Each number is 500 + 40 x the weight over its row's rms, rounded and kept within 0 to 999. Layers, rows and columns count from 0. Numbers have three digits each. The size before them is the row's rms in percent of the matrix's.

# layer 5 MLP down (transposed), 448x160, rms 0.065, rows 351-408, columns 80-159
102:550467518502513478481491413556466506524474505483516419506438508475542404536532471547460483516458502500431560498604480463591502486529596417523538517541490528458490564481478511531432513442540511472501529539531549477462515579477494466542498529
100:482480546472490492521477505422544527471489572516455489454453467506531477472499517481512506550479491442494459576552549476421535488522494488522490467540444489522504514427486506570493436461512509541489491485503537491421429531570525466470515495
098:488548547503521408534437526531517486546486526513483516499481524442510478513508548504545491598504592530501415467552488603565554499488518506468484482535450522463522464500510538497447515497496471493422532475466543552460479465511450532488497472
104:490549451448486430518452511533464536480450541538530492405529443431510433497449476523503555548532509498512460484411526470521506462591476514456492534529549452528495504475505554504474507503502523573503535519523483506542406496534415430502513541
104:535562485461535516536440502480476469510582535535435516499511474467505481455505491421498496497500515557509507472547441521455490475531521630417446490544473467492523514567482487464508493447507504445504484496513427510452565476574457523440393488
094:503546457425502464516445504465456489558455557548505463476461446411443549536491472538510475525534510491546456556486486529463434496481509496503549504575498483505519589468484408457452495519552494537576427514499490507483476462483484472536520491
111:455405519479529478561573538479553478490445542582552451466540514451537520522468493520462500536510575535474444561499545537492517433487482569471485459420521506485502566544605533489512525461517483502504510471538397495521495570519503543553480460
094:560536494482493489524550492476532555554486517516443481421510515472516519501518553522467493464508544515514537452485459472548538550536472486566561484456514501517452538465468511533487500475480564567538548523537512521480511507475472456545462506
101:511542517498475530485503497511450474526588521538511519494433541457422470470513469503515543522524421560446478568552480507578440499452446437533550464547517568474492509451533476566535466488494455484482534463464478477495481482550493513482542532
105:531523521418526455532441512441503510463574515506534473461511459449548515494444547516438473431476511401417529504476465476546488539441562476497496584596523560462474499493483486500528444435464513462501500476463474511509467491470560450511482508
101:484520441577482526523516470526456511501417503458497505458563478460438512520496469471482503481447515449534482457506450419438523496491482526518575547517490487400521594512460529523446538566535514484486517501524438539563518501446509410502420516
099:479532452455429533505503506463554502571452497503524467535506566524491502450480533545489484487470478488616419460522562575502486538496521482521525501490513492460540486574466485565524482465491526598527535517492511506461530463538562527445515502
108:511501492449515427504553435542485439504447552526462486503574489561560506421469507451507496443522524547494525523504492472563529483489497461492459587519474461528485535496458537544497414520444548473494539492538531497547464521562489499474506534
104:516477507447554503525558554451502466511594562541550501499501574449545485507538507529547514439439486562472500535498476510568485480468590497502440512512545535463540467455447441497570434452569518561534533455495566468486544517492495497419528532
106:514465455541491481499519516528477459525533492450580543480472482553510536461447503502529466458467569555481550518504563466496473489507506467511541480511456507517491530530515486524526421497576541508439498508462569512489481401513510518512469515
104:472470596495372421457418544486510428495519515468478520482523556481511518523471491523454493498499421490445528528534536466530641502490529520437468511477510473432471496507538539479508522526479516531504507512564557465528548565422542510522552477
100:550472469479505588488589506520494537521539492465505449548496503459524473487557514552511440443508527509467451460539505479551495547512520498492572529567527468468498528460479473484514440413418470472471506570564541523443471542548505551577487453
103:518632494453518509536516433510442500522472490506527521457572468522458515559482565537491486464517451538448484538576527448465510582487543448501574525560433454512560517506542516460524508526520433479492532515517539533445438527494490520537515540
101:442517546523522483512502460536472508483569510516483484558499457521576512453485520489478532563454490552516434496418443536498478523504520524573544508508566507481531471571476528594501562515474506493476518492482465474509517547555494437560564452
098:489540478471538525545494510486527498520538504570557534483443467482477471485428491532576493527432477540535514509414523468592471522498517507480474526525468506462539459396484457523508395504505443489528505593576543473524416524485464500504455505
099:554482471456463432482534507574521437484460484466473475503618474511524520548520498542523474425508484514551452479574537571464479498492553463520517465530495487498530578484552479455435456518468434441489508541549410467472502523451492492472477519
099:462588520463539464506607480511520543436515507486515448463503471507537509508507499532444495501475455479444536544551485489425526458568454473542556543461486496434527427472505501481513476490591468513553508519505489499503520503521506536534433468
099:501494533559535486572428505479468477526505475509512520475514566497472460505531487471475525547530490544535472575566522455508509495462459503468431603515599436559569460502505528527488428522541501458523548547572509498442490492540480511604494401
104:519490435534409425541480497566413508492578535511571491441501517469476512520562478498460482461462493547554511514566516519523529475486468487516415505560510523499514453555470486511447434507537583497516495525529464557470498473480495542487491454
094:462474519523490480531617387452495440542531517505426492506524511500452515442459479455528577550506469517496528500493566457490558547441418508523507438519459430473482468420482477461544509478544529493524543502481539510479463541480484446483483503
093:537472515439440507519394485474462536446495504449499550446599502502457552530522525538543569517562515544446494512556525510518479543496463515462543490457508590515510492510440441556557412468521451515478461539508412540504484486551520488515466528
098:493480574480535477462506525473546564508465507452526517535478519434496510432503485490534583505528552469432494445523552527450490504540491425484514644460581454527502483551490463495537517491536551480523476468453462594453467501441544508507514504
096:545556484549474508533493471491509429380550475453524490490519488583466459437536509535511482517474470564488505503533513568466525472500519438428476479507587542497493474454509447534524598472537542509558570457487454570511497503484596462463434450
100:483512529478555528497508437497561527531534499538503474521573514559453498552532468421525503548484530547484477555450548501527512493519559548519490447514397484488487550508504489555529498516540477489566522480509510451522472591484538539483466598
096:483572477489489492514408535582500475510521517577482479436479417423442508512555442519568423509513477515494486500421489511447445459518516559462488526520524501504457499494491457521503486466488469490460540548495497497524494503472510509453482489
094:522403515528459546521479501495522444468531554506488542509494496534530548519474470515437483500461567476496453556458548524507580499428538480468545499424511477575458568524477520482509525538454446443483490485503542433454482454545512486461514503
099:545509524519472469545480519535473489455532493492510531466495523534495484532515483462522506466445504495465566533526514468581508549497443486454454461525500527455483479445442584508528465528561519522526501474525421514567588477479501509562465477
098:437553460485493426518551474506542531475507522520467543439472546482450487534574551479450528522467510460407483499484524484524427488490495532479512498512514587458402423504540509572558439563529531531486493559428470494500463519494558525468452492
096:527520563514517479475456508512464533494492561501483503540423446561529412404493429498529500426475440499533560474559458417455484568488505462475516547447517522454510461479502515506497515511479564540486470507448584533473459489485459465482431493
099:493494529500499474456470491515509450551493425415560557579532516489512452523517542530410529495567450470529512497411528477488490493528494524519533531466484542528472483445484476529502570491495460573517456494469506476508460498517423491513450481
097:479461545556546395529527543586510514496476521403525434505508495468430496567472510500516435489497511504473464457516499484472509471507511462479539472529588463498545487520425504525448572467549548550492485530423464565465449489473468492475587496
103:514498445554431482465438511572487560488514532495475475525446524536593520484471494527476526564504492567450481506475532444479500504506461547494434536446521552527511549436541471588534552458532587456544476583568460496503478597517564503599536503
100:473572503485549528414431565513498518530496439402491448540485430487511533469544504519527531468497481517502476588503561504517450453451501437533591493487554449444554475484463509503520511516446482501489524502488487473495534447447504568510468472
096:476490530527526530460482461463494396432490407582468555491479490499501502549510503523475495494472513501486495474425462566565557499575574462489551497496420548532463544474518542500542550507455544541498478494563478494487391540514543515512496479
104:518503545516536469490494452458514536537518511518510465447429430479473480583469488424541544530522502540539450417462512542454534537513499399451418478567540520449492458518543488510514497492505532440553472476504526496539465548507515593556460473
102:482552480532470528589409494541481515565541482455479497498545482500468527505493571455463488516570490522473440487560491496486533477515551433474489530445502453453550493405540440500560505501507530480524559554501484442536538533500535412561477462
099:477524461490538508492475462481405556465452564507593505515505507589506460521606487548516448507523471536454511513457533483503565462503566535465527517510439468446529489495458532520518518482534471514509549479474529431442585515457507539432494517
105:537494524500521448449486454467552504450523513582489495579498562405525486512521532456497490460495471556446550510481474493488458509535486516489517425553473499571470538487436501500499533472448472452539528505521581464493548591552476496531519452
093:504499495464535519469509478498437437548466507447523521489471468495422466475494459488496482494475493449464484490522457461499506499484475528494549522533480489496504515474486496534565536474508439478600540529494493495563486592494451476382472510
099:469458551541554530490555501510581491508500523471523469471483571531583492447491510510589496534554549457472510498562543481521465503460407509497550579478554487548507539507550504515508522564533527559540477519531523496554518484505520487502507459
097:552486480451481556489488447522481471647551485521577568488495443509464478519507479504522429445539464506485498531504595483485514454526539508456524516532526540560532471467479546446482404492507508514519499481541582546544477450565472524418459522
097:457552619468469447524527457539469502478532580409501507503502462525502551467497444484482502511502500448521557422505578466551517527542465463487478529486532474463481424525541452627464464491456540428537522464537485524476474606575447536454494487
101:477497608494540552511520472431454440502478514414516405480518533475488511497442502509451455497552552513481547473496455493409549435472499483528510474504528489558511451553557552544509450501519469457497515502547493475473467480538513536572490513
107:472489543461454516468554442566455452449468549488472478511535493485458517482491448482477518478468467479556548480520471428427542479525507475548518462495475475430505547521542503514416452443524478507502523443454505459438472421550508456413531488
104:527534451478419587531620527497589564519438555435486586490522554461563475505573518501529485426461499534529533497481465439498521567529541515520471492488536517447435490460497514450432546483515567515506493449510522542503484529565532481433497489
095:511509440551463554500507529443469507503490497414551470497487528462469558503504493492493396558521538509586455477555496561569439463504581504596507511535537424476460503444462449565421490440447544514507431531440467522502582527483523487473456482
094:473519507457485529437404570462417459505497455475509450489484470456494510548457578428527520522540511537521412495491487411591455490505467536505523476520547543480474534549455477482499553496520513561476473531438469507427530469521516456389420535
095:453444552521394430477479528516510504457499423456450488495487555548557544455515558433465483509447484586509486480544491444539520461483540446546495529558459446474513500545478474484575495532446495481477511493481486526471459528550479437524483381
097:536495481497487469491501551430513513489536557456481511464537562471509520475514550564504528446568530461512567440455474562574511478470542447486552447501446467515475424558491586484492456597529551500485553513564455511523520573511493517506521509
099:536478554528569441558531566462471472478511478475447513455571491484494513544508478485518534534530509479541481457548519413534450545561467509510464486506536475457532464580517495476531474484481492480450568499538568488575570522508564474529507526
101:417471505472554481512481391557509524574544519494466498445520559496446546441469509548487455476522454515493470578412548504576546450432521439436468523467514458460509525485524512516431490472508474471476615498537471513499444435430482465508446517
094:493490483514491505457520483465521570477508455575523530470587516486465388558541530446464471541526472518509552541536461526442544526492499511496529514598494507472589494514537459383508402511477491412501455478543522525528475489464460496493541526
098:495507539484540452515454457514449478481538570496555497562481542494510531479433438480482479508490531563486534482446501577526468542482490536460431521522486526524475454512462506579472556440541488570589501493479550383560514497500579514465481483
# layer 5 MLP gate, 448x160, rms 0.0651, rows 352-409, columns 80-159
106:504532521506501567544462490567534483460553503464410486458505538498444473489480471472497468463533537548555526511508520423525500519559504509493487512501508588509452505518478498510462486462467458454477471483584530570560524571469582551503462460
097:438519449504516454473509506514458527580484508544501495498516519452484581488490497489465517447493429553569425568521462546483527571518439462482552559489578464571516532486496479488529520482448460554468538504515493557531415452461455495535482570
099:596535462474570461485535530566560490461511538530556537488577478407481546497435451508506508516498449477540531527503441452476543576502494485491488543594525486517481496457463472623426454517502473519531554506521429579496503462512518510504519514
102:512509503501518471509483498461500453551551401505376518504519477445514482506514508442473486470482538528502475491471506544405536536461475589459461471537379491493493519598540421492488422471543553497536507546467494535427503469537457504454476493
107:539528477443527508544421550495507513551513490510483508470425515474417538539506489513474437515504545515473440577548541561449445536539470447552532501510477517466523496513425393493502558495490458524532452509448481498520433458548564474583525524
103:487484556493510425521484526478459442444564520466458493506505454567475513484466451396508490437434482541467530489523545517517450526496532471514543529525489493532559501455472496433490511544464608524475477478495579492520592512544532524488480551
100:494506489530539528439468476484518528483435485487506536500467435542533462459498477528534436470452535519537526493569559446477561491482506511399464448504511550526528501538492469543404566464489492553427485559490521423531506484499438513413476536
098:436447505508500524512459566483539459454515495466438505551500469504516486515468441575418447475480538454474463465510488471461543498517482532534500534480458451505509519517454523517501511542503517510486486557461483471437568511482534550517425468
100:468469464569507497482503542497397424548426502483554501502481526536487513518526505422522553440492485566508513491504498486499500439561460569412568547520547516485512508516490485503503536502486450522499540475499504452487502495527505589554529457
105:432564487515464489527515513562537480515464489502406491498507518557548511559484483462507481538486536443520455478482437377475516518570494585504523562511511509403477484516390525504503439578599494546430520555542463507507524432456519466492490484
104:537520448464475467526534459451541513503508412489504435486531506527542503428521482490473489469467533473562474491481529557502504521440533498514515501458429487475553467521496443508565498491491436493515540596469559480439479511487493548463520480
105:508457412522484463488502605567581504494465482476561506492491489426513536555503486474504524496540436488493499499529450454437522552461480558559557488491539507487440422525473445490467524568482516488498462470469517503474460415516509488483487423
103:529505505406497464478485579501531444537446476490546500508541474517494562522531423512500531475521478492472386461426551491492512519604447493520502536566486481532478539530523514501535521523513450470502455470457476474521414509558546512541523427
094:480452495507532497482504451484507504430575499476485505583522559480449465540504487513468440568511505441405459533444407529496505505531469541501423491506474574442539476476469523517576486464485500552534502549543517511533491546510434483456580519
099:487548455530535524438504474501521556524457441526464511508465545582491462485508513487559469536534511422478473500502481563524452545491440527494523451517564538548520535432487468485445584505545445499447588513439487438470502434526470464497522507
096:464463538517478436560480557504528460489460518525532456568511542522445505519432472488531541456501530460536522481486506433476502521404483506470471548574440490548460480475530533452495487525493516513506606464476546480533517498496457468490479480
098:518359515561459505486445515521562469501532518520446413490494548512452457442568496539432495498500515433484509469474501528518593432543460558510504494415544579501472515514499448564517548478504536494512464513520488547501527479532485499533426491
109:460464522569469485514447451477490537496477550474520467486528509473463472516490533471533528575515542524535517431516499482425461530459576534514527539569528493507521489498485368481519524490600526495492484435556487504476473463465535539513527527
100:522421497532527531497505521566532432481515450508515540447555412516453514552503476541491434468492529425463479444457500486446528525473562543497551490410498543500432601555484461522494515542508495516445477526488490563535453518501481497514451488
100:495438439462469410554478516513469474458454536507464476429491503473588536555485532497427533457602520452563427471531493583451536509506548524519573452442500466512522583519454526470535465516474496435493493483536461523460463537448563511561505463
103:469544559490485487517582450535491519436514444453535478458534484509503473486459463452460547545419468469489482473540489485479508436465498455535495537534408503438511438491514585501578521549540577535466530463518538563563504502452513488473563487
099:444436492453506448422544550518510530553502490474410552536490471462593499597540576499443464503501521471509544542437498436527462469438536497537511426543520556474481520478472513453479572457535503518432460506442522558519522506481526528452509555
107:488530452510504444465493509462487507508523539561504576446491601503507505504477513544532508518461458484491486543512543547477513529464539463515511482515523520505423481432407470537463513477495475477597529462510510487454516431391535554532492498
088:510425501553453477497499516535480473582488526425487544488522553468561555483566538470463616569518464582470527503455501482519500483504457520498505503518524453477482538493499556539491513494594511490530525519544516500414443514464457522483524472
093:513490494449536480483470554460451519527517443471508540414456476483488492484533443464530401507519459567545444529569441472483556497522469478414523563427522552539478503488526562454532432494538478477478514511541459457501536561491556471443525388
093:481542424438530435469554480445483571525500482477523507449540487501394536499480420489525497455531472510500523471536516512437546450548529507544534484485553548509510484439569503502477563505460511396535562562424439569525508495482570569475549454
099:461512545429569516516536471534460456553517460511535543554444441503519541533486468496539514537557495492480495437582514533489556502435446474460495449524426539530554493441527461474514493536472500525570571453507500505473505522536461523459455465
089:531516474474521565479528458509512486455545524549532496516523477536488499549534530496501454449528534517548473520443540483474550481562471548501465469454453451534519465441516494465568417551507510506580517482560525505475505538431456595519536507
090:525536456521457547471502451491482533497468490483494461485496558532545493536462515491458554461492482442533571546566541537492480500493460422507549491472467474498483482452477519497503590500482496427585518458446559501579400511524479486434561506
093:476513522480481542525504403565501529467448445490530499496448565490460532533531518540518506493482479552576477491549537460484441492526448530574526452497453488480557413492477523527466466484505530558452551483398510535433447432450455520528535491
099:596483483495450508513478518515534458454556528490509460484500507555416481507458506503523515493480521460494519563491459440614507586500531475481507418521484438515445502427528544453477439516564516492500456516505440547547475539418513536546461455
092:503517530504484530462563488497501477515486526460448439451518583534467449507494504492551519557453565537482448477471477579445546490486511406490515482503491589443499518520533465551498473469473564526504554513572501548480415514443607469524477472
097:489424488471506479542492565504562535543517514481529488522477455537530471491438523525507507494509513459559539528527586479477545501511540486474527541475562419497508509493466568539476598513449576552503445528445471480457527450506491564500453463
108:513478497457494422398443540461476553504487469464578571524500527453419586584513537557462522505520543498532512451521502505427568496515514554479492466500418471494472477518494503533479519496486555548506511500433504531515435551562489446484451561
099:521459573535469433522545512529530458482508491492490513473571508498549543486491503443473477458491553578502483574433511469526532426488402468473526510457463460511484471563481503515485519491482529488549466540463471488400553475520422469503461529
102:474467474541478496431508442469439461523452554447558535531466481570528479487504520538511575544547508484548538460528580521433594526488495529462519533516445549515535498473485456495493502501479517447504539596606464508414501553456511564509411536
113:520429539523440567550425570454502448472524492526527488492491546523466489458482511480452446509520569420571425583503475504529543552435466433578525500477512573469558448499501494540510518441490530496461484540520471485463484506463542462469565543
104:516473492494535566471496519456468468438478383523506572536500481574485516533498498555525503520532464487433577473514404480496490471498544466506436469445442534513465570457431448483523455520494460526521473501468509503531511571458555485481495570
112:510532494458575500499504505472572518561530454455432511440447460434481455550472497470585469578498499542574467472501552605478458505524556434447530431518546447497450483486521467462589438420524463487467527504468531414542536519530478467528465479
102:474484481501498440452497552552490502446522499507509496496499528461524591494511508535458573498505506565529486418516509430397554515533514561490496470539468483498481503410547478492503491441523557463489561446542536415514506452453506483509526490
102:496489530539465519463541563457502455497472440462409481487465526388489533517427533483527576514479506478492480559486482514458483528485493530529488504545506555533519473448561547492484453543551435456516549487467467594500439549439581534477506461
097:538540581535502478512458468438478489536483497490431514545497550463406505553541465516546532476567442573487493461429421527436571559517478482487515491507459522516501513500459451544481460458497446509567480499512494431472516547551498514520479468
091:453558507541501527422538482415498460437493478536538503545539473439470567502536467515448486448412538505555468478474500437491476595465480502477559511536500516465497476486491498458493514487525565491557516511477582480481548545464450530485504466
095:507536510491563483497401506496490511518466495498486443501535515511574499479424507451478486535504516539517437451522594538492395522421486599499487450459543531546429501533524470481481491473473500450480479515572494523498460556497520481487472586
104:440509411516520482550441520529474499459560469478522534514485466503430574538569449479512519393483512490509499452500547524449500565460480487486431428468500532443486441500544469445542500568494553475523499481519488392477519463467538511507551478
089:498533490514525485567570519503501448482511551410478513567489534556549471489480492473516456498538504518488479503507548504459492553543532509481520543487488468482460465500447512482498422549485452511504479502500489607509505498547467446497498497
109:458459468501484482505374475529490459537567528533421552564485484542541585509568496456549438494405458537455567526526537446468514512452470533486470434571514508477511490486479523386484503469556515492504484462489523533523506506598534532499449505
105:441441518499448472509505474508469438472514574480462522534548478510476490555497493509472525510523457552603530508581543477482505458511475482521538453552416534501485529514498534453494474463520483477453534449543543444487468542518528479469507533
111:537477549514542491510512479507522508602491470477502528514490466566503498518490499466546537535483512573489511536441464525573540455523463458523474503481465493495505507524461503452561521467535455498513504508474533467566421490478533552450511571
099:532570559517471510497570476558474566489503451465459422515424437527525444561454532456449483500479489517574538485486512459461478538475542432498490481479497501515544515494454534471558560476536514512504511463582427461505485419521489542530555572
101:542518482515467576533416506467464472521469433520567420561487571491466560568503562474454513527516469461481453521467546507463421508465496515539493477459475499553508593560550545560518524489459510544521493488471561549487506521539458477519388492
090:577526546510501461501491519471469400533471530473524459501491474520512487483521443568471532521525457469478459488397513532530442506559427504457481473508472532472475456505519544538414505484437487448489570548547537464480456528521526540506463498
092:499514521497522505535433461516590617483543554568484527522482505478460523465464464551510504544542497446540493554478404421547528481544436514500413475509531515459566527499482460496523505506531491558510445469497479515506456512527460529544450498
102:430488511548493466511461554483559474481492493525516509525473457491496551492463615459477557468531497469466549396519495482548504454549522518523489491513579545466512471581542428445463476491524487452503557488384557489512456559449468574491507475
101:495553523545426507434477479430537484489534404480498534503422508511496534467482526521494479520548512414517500505512424481537541381508565567501497487490543531471516478473549505475461527577526438493491543475449519514434421470462533471534511559
101:446521514462570574541501526547561538507531460495443498424529529538462411474551510479464482470463457453550508498509454472517503553471550551448453453538517554470503500475473504493416488539478509518470458597488450509479461531479507514491498512
103:526559501473583514498530461447490525460465426497604452496546495510407471524509439483514535523433521462479474499443451503531487558512544475536511427551440530459506498463456528511510535508509511619501533521436475552527495493471489449455506495
097:506475526560429527535528458444528531490470478536500509447427547502522444442485568493455523494516532568483518519474464614517504468485486499516516588464496517451510524499540580424499501466533513495544484550500465435504543484553557500462473481
# layer 5 MLP up, 448x160, rms 0.0651, rows 352-408, columns 80-159
098:551554516504467566478459531538455505497551500455540567531544501444485443530516534511430416521469519531524499538519473529534445513532503593520530440410462497489565516545463456449490459448534507458607500491511477507445449475463546576524477505
104:551544488485489539427477514555562495499427502510518514497492478436514511473451472549546559504510527488421511519485502434434474418513487552557529480484443536436454481458420532531416485529489476456562473503522566542503490526556529537518609546
101:483512526495481493537528440573539556565445550475534540515404520460464529487515529507523574530532488561530458498500536511504472561482462530468463467457552484453468488537456527572474481487518521587498457570467514490454371484526466546457444538
094:564536493529479526545483572534494488465572470525447507515463539529501448474493592524459486490532482515511514497494583473536442564491514453555520455446549458435501558555519566581438526495514463507534465513463498533447500541535441456451523511
092:486453532519476451495525503544511490408531514460447547518520557455561469504466493608487467585535507553498509483476423413531507515479518551511453489458436514524495434514532482466518533496444456546492461462445526516580480512528471445529477538
111:456461499582525496532465532502485441490498563482527495495495492462533487455435473531485545473487537530505513525524591554495519514525492489444489477457533556505494493477603529443514546504562533487484516448488536518526521554472496561505380522
097:499498493530523507571502508453454532458521468543404559438529491415466475483421557489534483500468463431508443549502451462436495427511456448522502534500527504517519523526506507585468551472524453495514547475565543523496539442563457494482492473
093:564527547500458500469501464513493481485517526524541581559454486426469543491536497431516607482482462563442475541526472497526483534412481465512526417514502586458493526477570449544523510485512506547480546465461513465545515475551514500495531500
103:427532430548474498491521462466467476479528517508475478505471448497476536479541535484529451556448512433484496558433527528531525499525565522456489540507513510428500479569430535482492505444489447473483506513488477537447555527565528528463528575
096:503517455455479499428510506491480512461549521481561480509517501481558562495506518542446632469501486490471491499540479507494579445399478565505498472507551464497525544549485586539496511464536576534505486440466519503492496495485539526478477503
102:491536468531445515479489514493495505462485475543542494496490572509509491474465456489459531458522501563498518523553503532500471488423512467441485499465509578549488493535516538556462513533474484481491463467482519506565495447591512480402487498
102:442518448517621455433538537567476482510463496593476496512505503460527502493507493450533528464509512537480526485515500453502471438466515413492430472518480424488428508497458518434487487510500546455517547493535572538509503488540448543503510524
102:498522473460584496488556503531498485429563439524532474539458442479456516489435424528574468578530519504521487502515536505555450543508529420474456446517527493491442427510502525493484435496508525494453445564457488455530530527489476521427581415
098:508517493495524562483468505520456513452500540433517536528496555480507532459478448464489507468531525529411537493448516568502464597461536538490453471504499481467485550594474518504487428495528498572489521528517537461467498474513539494507515485
103:471494484499581515476493495487464526492465425494459567560529463493538463523539553505513508481507557460534496450518517540472503451504571480519431451447506499557437553510464476532465460499489446472579506446394412452493443460498449486538460490
088:541524508529488515583583528496521454433486559498507509514553514526452498545485537537542520466504545570467493437571531432513523510462538452553533533510493568470472481534500492431422504491495555491478561541450533546525578555458525526490457525
099:504471494500551556485523529499563425427511566425472520405464490493430462494475514528438541466463541502455496543520459514447575426501458513469507425547494482508520477443516465488514536454517514450573555472505482485482510474457514489526536479
111:574555526592506483517497458464465508539467529509470482560496502534419505509513466531486522481484486449471505475471505469464418573517526477535536460544517525500541489488431549517433519464586508486593502524577550499541561421482543473527517434
094:457424492496529531492507444459538463526506537477500538453506453486517477457459528551554431507471476483525532572441496422457518454543528467418574555477499567484493542519475524506534532485487476501465514549465497473481431461502441467447497486
098:565458457490465562533524501468447471470533469485494458468474537457481545507457494509478455602517486515466509491502499460436487513480462467539493554540564510490516465532415465491532493508507498506528537507505475521477493489415468462558466442
104:533457558489515508530538509504434517422524519551547485552515548442505438485541521516493548512466517476459479491548475541443520515522473508510471476526434513416602486488476453566512540523452481510465511451473496465485548503439480560560479474
101:547498436431533553550623523503565504497560456465494477499478526489548503533442500541477486471530456527475570460569453482503561546490520445533548423463523529501469486478499461494522531522542435516548497501433495513481549511521485455461560529
102:521572467523378530531441546431482500588493488493506511451536477500479521552469569532470525533572472455490424538445525530482557509512491579505499461530542422546452520529478456509489502479540477470519493529474501477499534597508518419529554538
098:524441431426533524541391517561490482496548487438593445513474482496520547535559547528466465539539471470527536478547408531498509493491545497512461531496532545556474558543515557466510527476415464522464422433521443463458489478526502553454481488
097:531475487519591562464516485505456559443504523573521472540447526470508468564493473479484442533550504474560504508455438522421514545490542455483399441562429474520549511501550563451460483519559521492484490505468515446532546548396501534535530528
096:538505459479516465479486494508446493507550539506535493456495524539505420577507555517490492491562530560626499564498490434521501543475455494531525470493483444492545499456554466460465490544495481556453543430447494496557510486503487537481495482
093:582502466544449487497441445546554427440476493472493523424541500503462457470548509501473453506493542585505484540469492506424426484559552535487532486488535506478407522519506500570518552487527542491453509502536466525481522458505554466511524525
094:488492490513600547446467483419481511560512562547495401529515541493500407571488494460435526518503489443484542556504470508506504505433585535520482502472445499529420553495436512496522507431490467545499483533473577500495454530543497528538518489
097:473533498505517530481540420409466478517519509465478551617452535528504472527456521496545432530495432442529515513424439487546559526513516497484494540459506446512499519562484584524524447452547416450429497505498478526467504572537419553481517507
090:495422509479457588483453414496509471456533478454472555505464506533448538506516556479452533526472507521552464522535575544511467476570476485534490435474483421473450509468489504454504515458473513484484560510438503514394536516447490526519513467
103:480448455519502512439482484506551488524509487482516492548488491475504482476475520499426536545527534451562473445508487560431590489471536514498527522502444474511546500538524423499527523481491534530511507510486599523478410479453523484497565484
092:557447447519525458543521405454500534575549518540525493546486536485519508501508480466512547522449450527430459531529578496514447446535476521516526462509564469483468474531478479563565441509588504523501461480455454489516484468520505520459553485
098:520524548553538471533479561537441532492532485493535526477556477525485536507527524511491506479553487499562521458486491552443484522467564479545495505506495553441524551496499487542516471543473490556468480580472545481511472536502583433534443499
099:541421478470504516459467502487573514560494517526456500517509492528358488521483452441486492488588534542548521534437493503470494495459449538515507405439478451402477441505491479477436465524478512505479493482516525539518476466521540510517479548
100:441464521543480517477478453538485551542449517417539523502461512413533486553523502447506517500540563527507504562438480484474530470520485532422530512584513436490507510522575565529531530517412503569562479497559507476510533475438510487542488451
106:481499498440483496567537475469542478497491498496529480556555437437470435484495485495479428449444472462543534504419457521533562527530536469537529505537491494484471552518499521532526565489395478516456480474503593578493604484516465548480511544
108:493540454561538467475536550578559460497402475486486502490588504489484583517487552491467495565555500547476543378472472528491500450582509514548528472522461434455427556473499464437535513521435511509503547501460554528515461491476475541564446430
098:517544437494459518514534413513538515541540550480572420496498518455513497496461435421539506529494554563523569543583578520454463419481530503488514469590524479478509502523519504485462436520508487474536466449483505519499461468425452484490569510
101:435495454506533552487504457430562571548461378487493459515473554605482426503574493567446527549516483475559525427544502450482512493489490509518476515409549524506495510483573527504484461476469510462424523521501512491466525457480495489522502574
114:512489518453528489467496538446472502447480483549491444536489457485461535456547363568422507514478531459480513537458525545571472488481451448557464479573481510498480503546538513532479451493456471523547417445458540500556501474564501517529490456
106:571474500491509444521549484487478545497520467542432529532433439485562564505485484468472437484575529448603532514535512518461444497441434455456501457532470474460527490455507508500461512458566527435503524593503499515425535554594484468565511466
098:582503474534478570480509513508553517522532499437547509532558534498521490513458514459518482535511467478518519560388495407490502487469537412471424480541516486515496429507432521517540452462448587496516532496504388516480515470518501555512562501
093:503575489511459498556505528557524487544476379479405524482440520505498546449538469532513466454461484483409497514468511488562497536539534564546480543470494542505487491577536463413494489548467500528478421453494490536520505484507434455517512493
097:458487486545490492532544404513593469383453502574490506470431487505495515537526517525478477471480464462466493510488537432517544443540493495429493511517527462524548500529503570445458495537498431531463504422486520472507510502488444433565549497
101:477455522487484454478545502462501516566502543450480495466526448486534518515494521511476518508563568458477491488495540542473512580489565549480524502574515513525499525477538504441480463496534469553453498509497480506485462444463494544522459499
100:555547418494469510588547506455533473507480452548460528528488443552514448509461540489480473468486466494455465573409455502538511491462504511516549500458521494465474449429456475518543476570536501497495544511492430562520441506442504455545488480
109:523479521553464517522543463486524566476542509581427524545494550571511519539524454438550484504523505544484526563513632450552513484517585522388514544510538616589524495459461530468513501465516416561481496500515434474510486534540536459440464521
101:498520503523515530454415493482523531507494495527516480467517528462497499527470562570508445450496490484444484533554487507501404502473446537447464481406557497535564506536448541471482516481478453471489437472531406455477489533494452458516454520
102:468512468497483473447443469498437506542546564512535505513481486534495511475519504505489542536511476528456511507457516519510479446503497488500527527548557498526514537523483564508436523513440462481592495459480583547471514482462496474543442458
091:485545543507550506512473436483504517498568442451481468551548563470487507575453503459505520426509522471492464408530494553508560573472499526525422484535452500482448506478524548483578517482463502556481507555499475495451392437501515445423467496
096:550488547543503509470489453521581491468517505508515583501497582510456525468505511475423508498465408556453517529496445480475498493502478522518494493503511510488458405520444490584484464473441440526455559482502464579616471463583483405471497532
099:641481495490447489428503524508548526499523504488507463462553499500484534483527441516518419448554469474588478450434509527547479632501589487526539442462518523479492456530432508441510496529601507440455491502549577437483510497509526455463459462
091:500512488534477478447538524469565586487488539436461514520550526488507532449486496534443533507607520510523524448476444538472496496532423449478551413487509520453560496518473495448493455490535443461498490540536404534569489584516496517532526501
095:522513424477481488420565459541501511463541489491491461477479476435463479508531506507465496449527430513500434560474474488450479552546565545525512501452517519465510460495486474484464526509409456471480547582556493528527464548534456462473505492
102:517499569541509492456506536472447452483469433500553447549489522474502503589472482528545544484431523484435523562556513480557462525499511545554475552472438540522457449571459521531431514535489535542499385503458508489459557506518539532437509512
105:500567476541541501467520556556520514497530541576566531438558501487508472536574523417501464497540524514501468516525488521482541504510423481486570506498411447458445452464551457448508439503462526474524497517467454548525429538489438549507538487
094:437543508512478440501507555489566428515518446470502522536489517486475516464468502506511432522530449515516516564513566468538519464513522500422451452479445437476528526525558505498500455510493462466529542531514514575484450562550485521567491471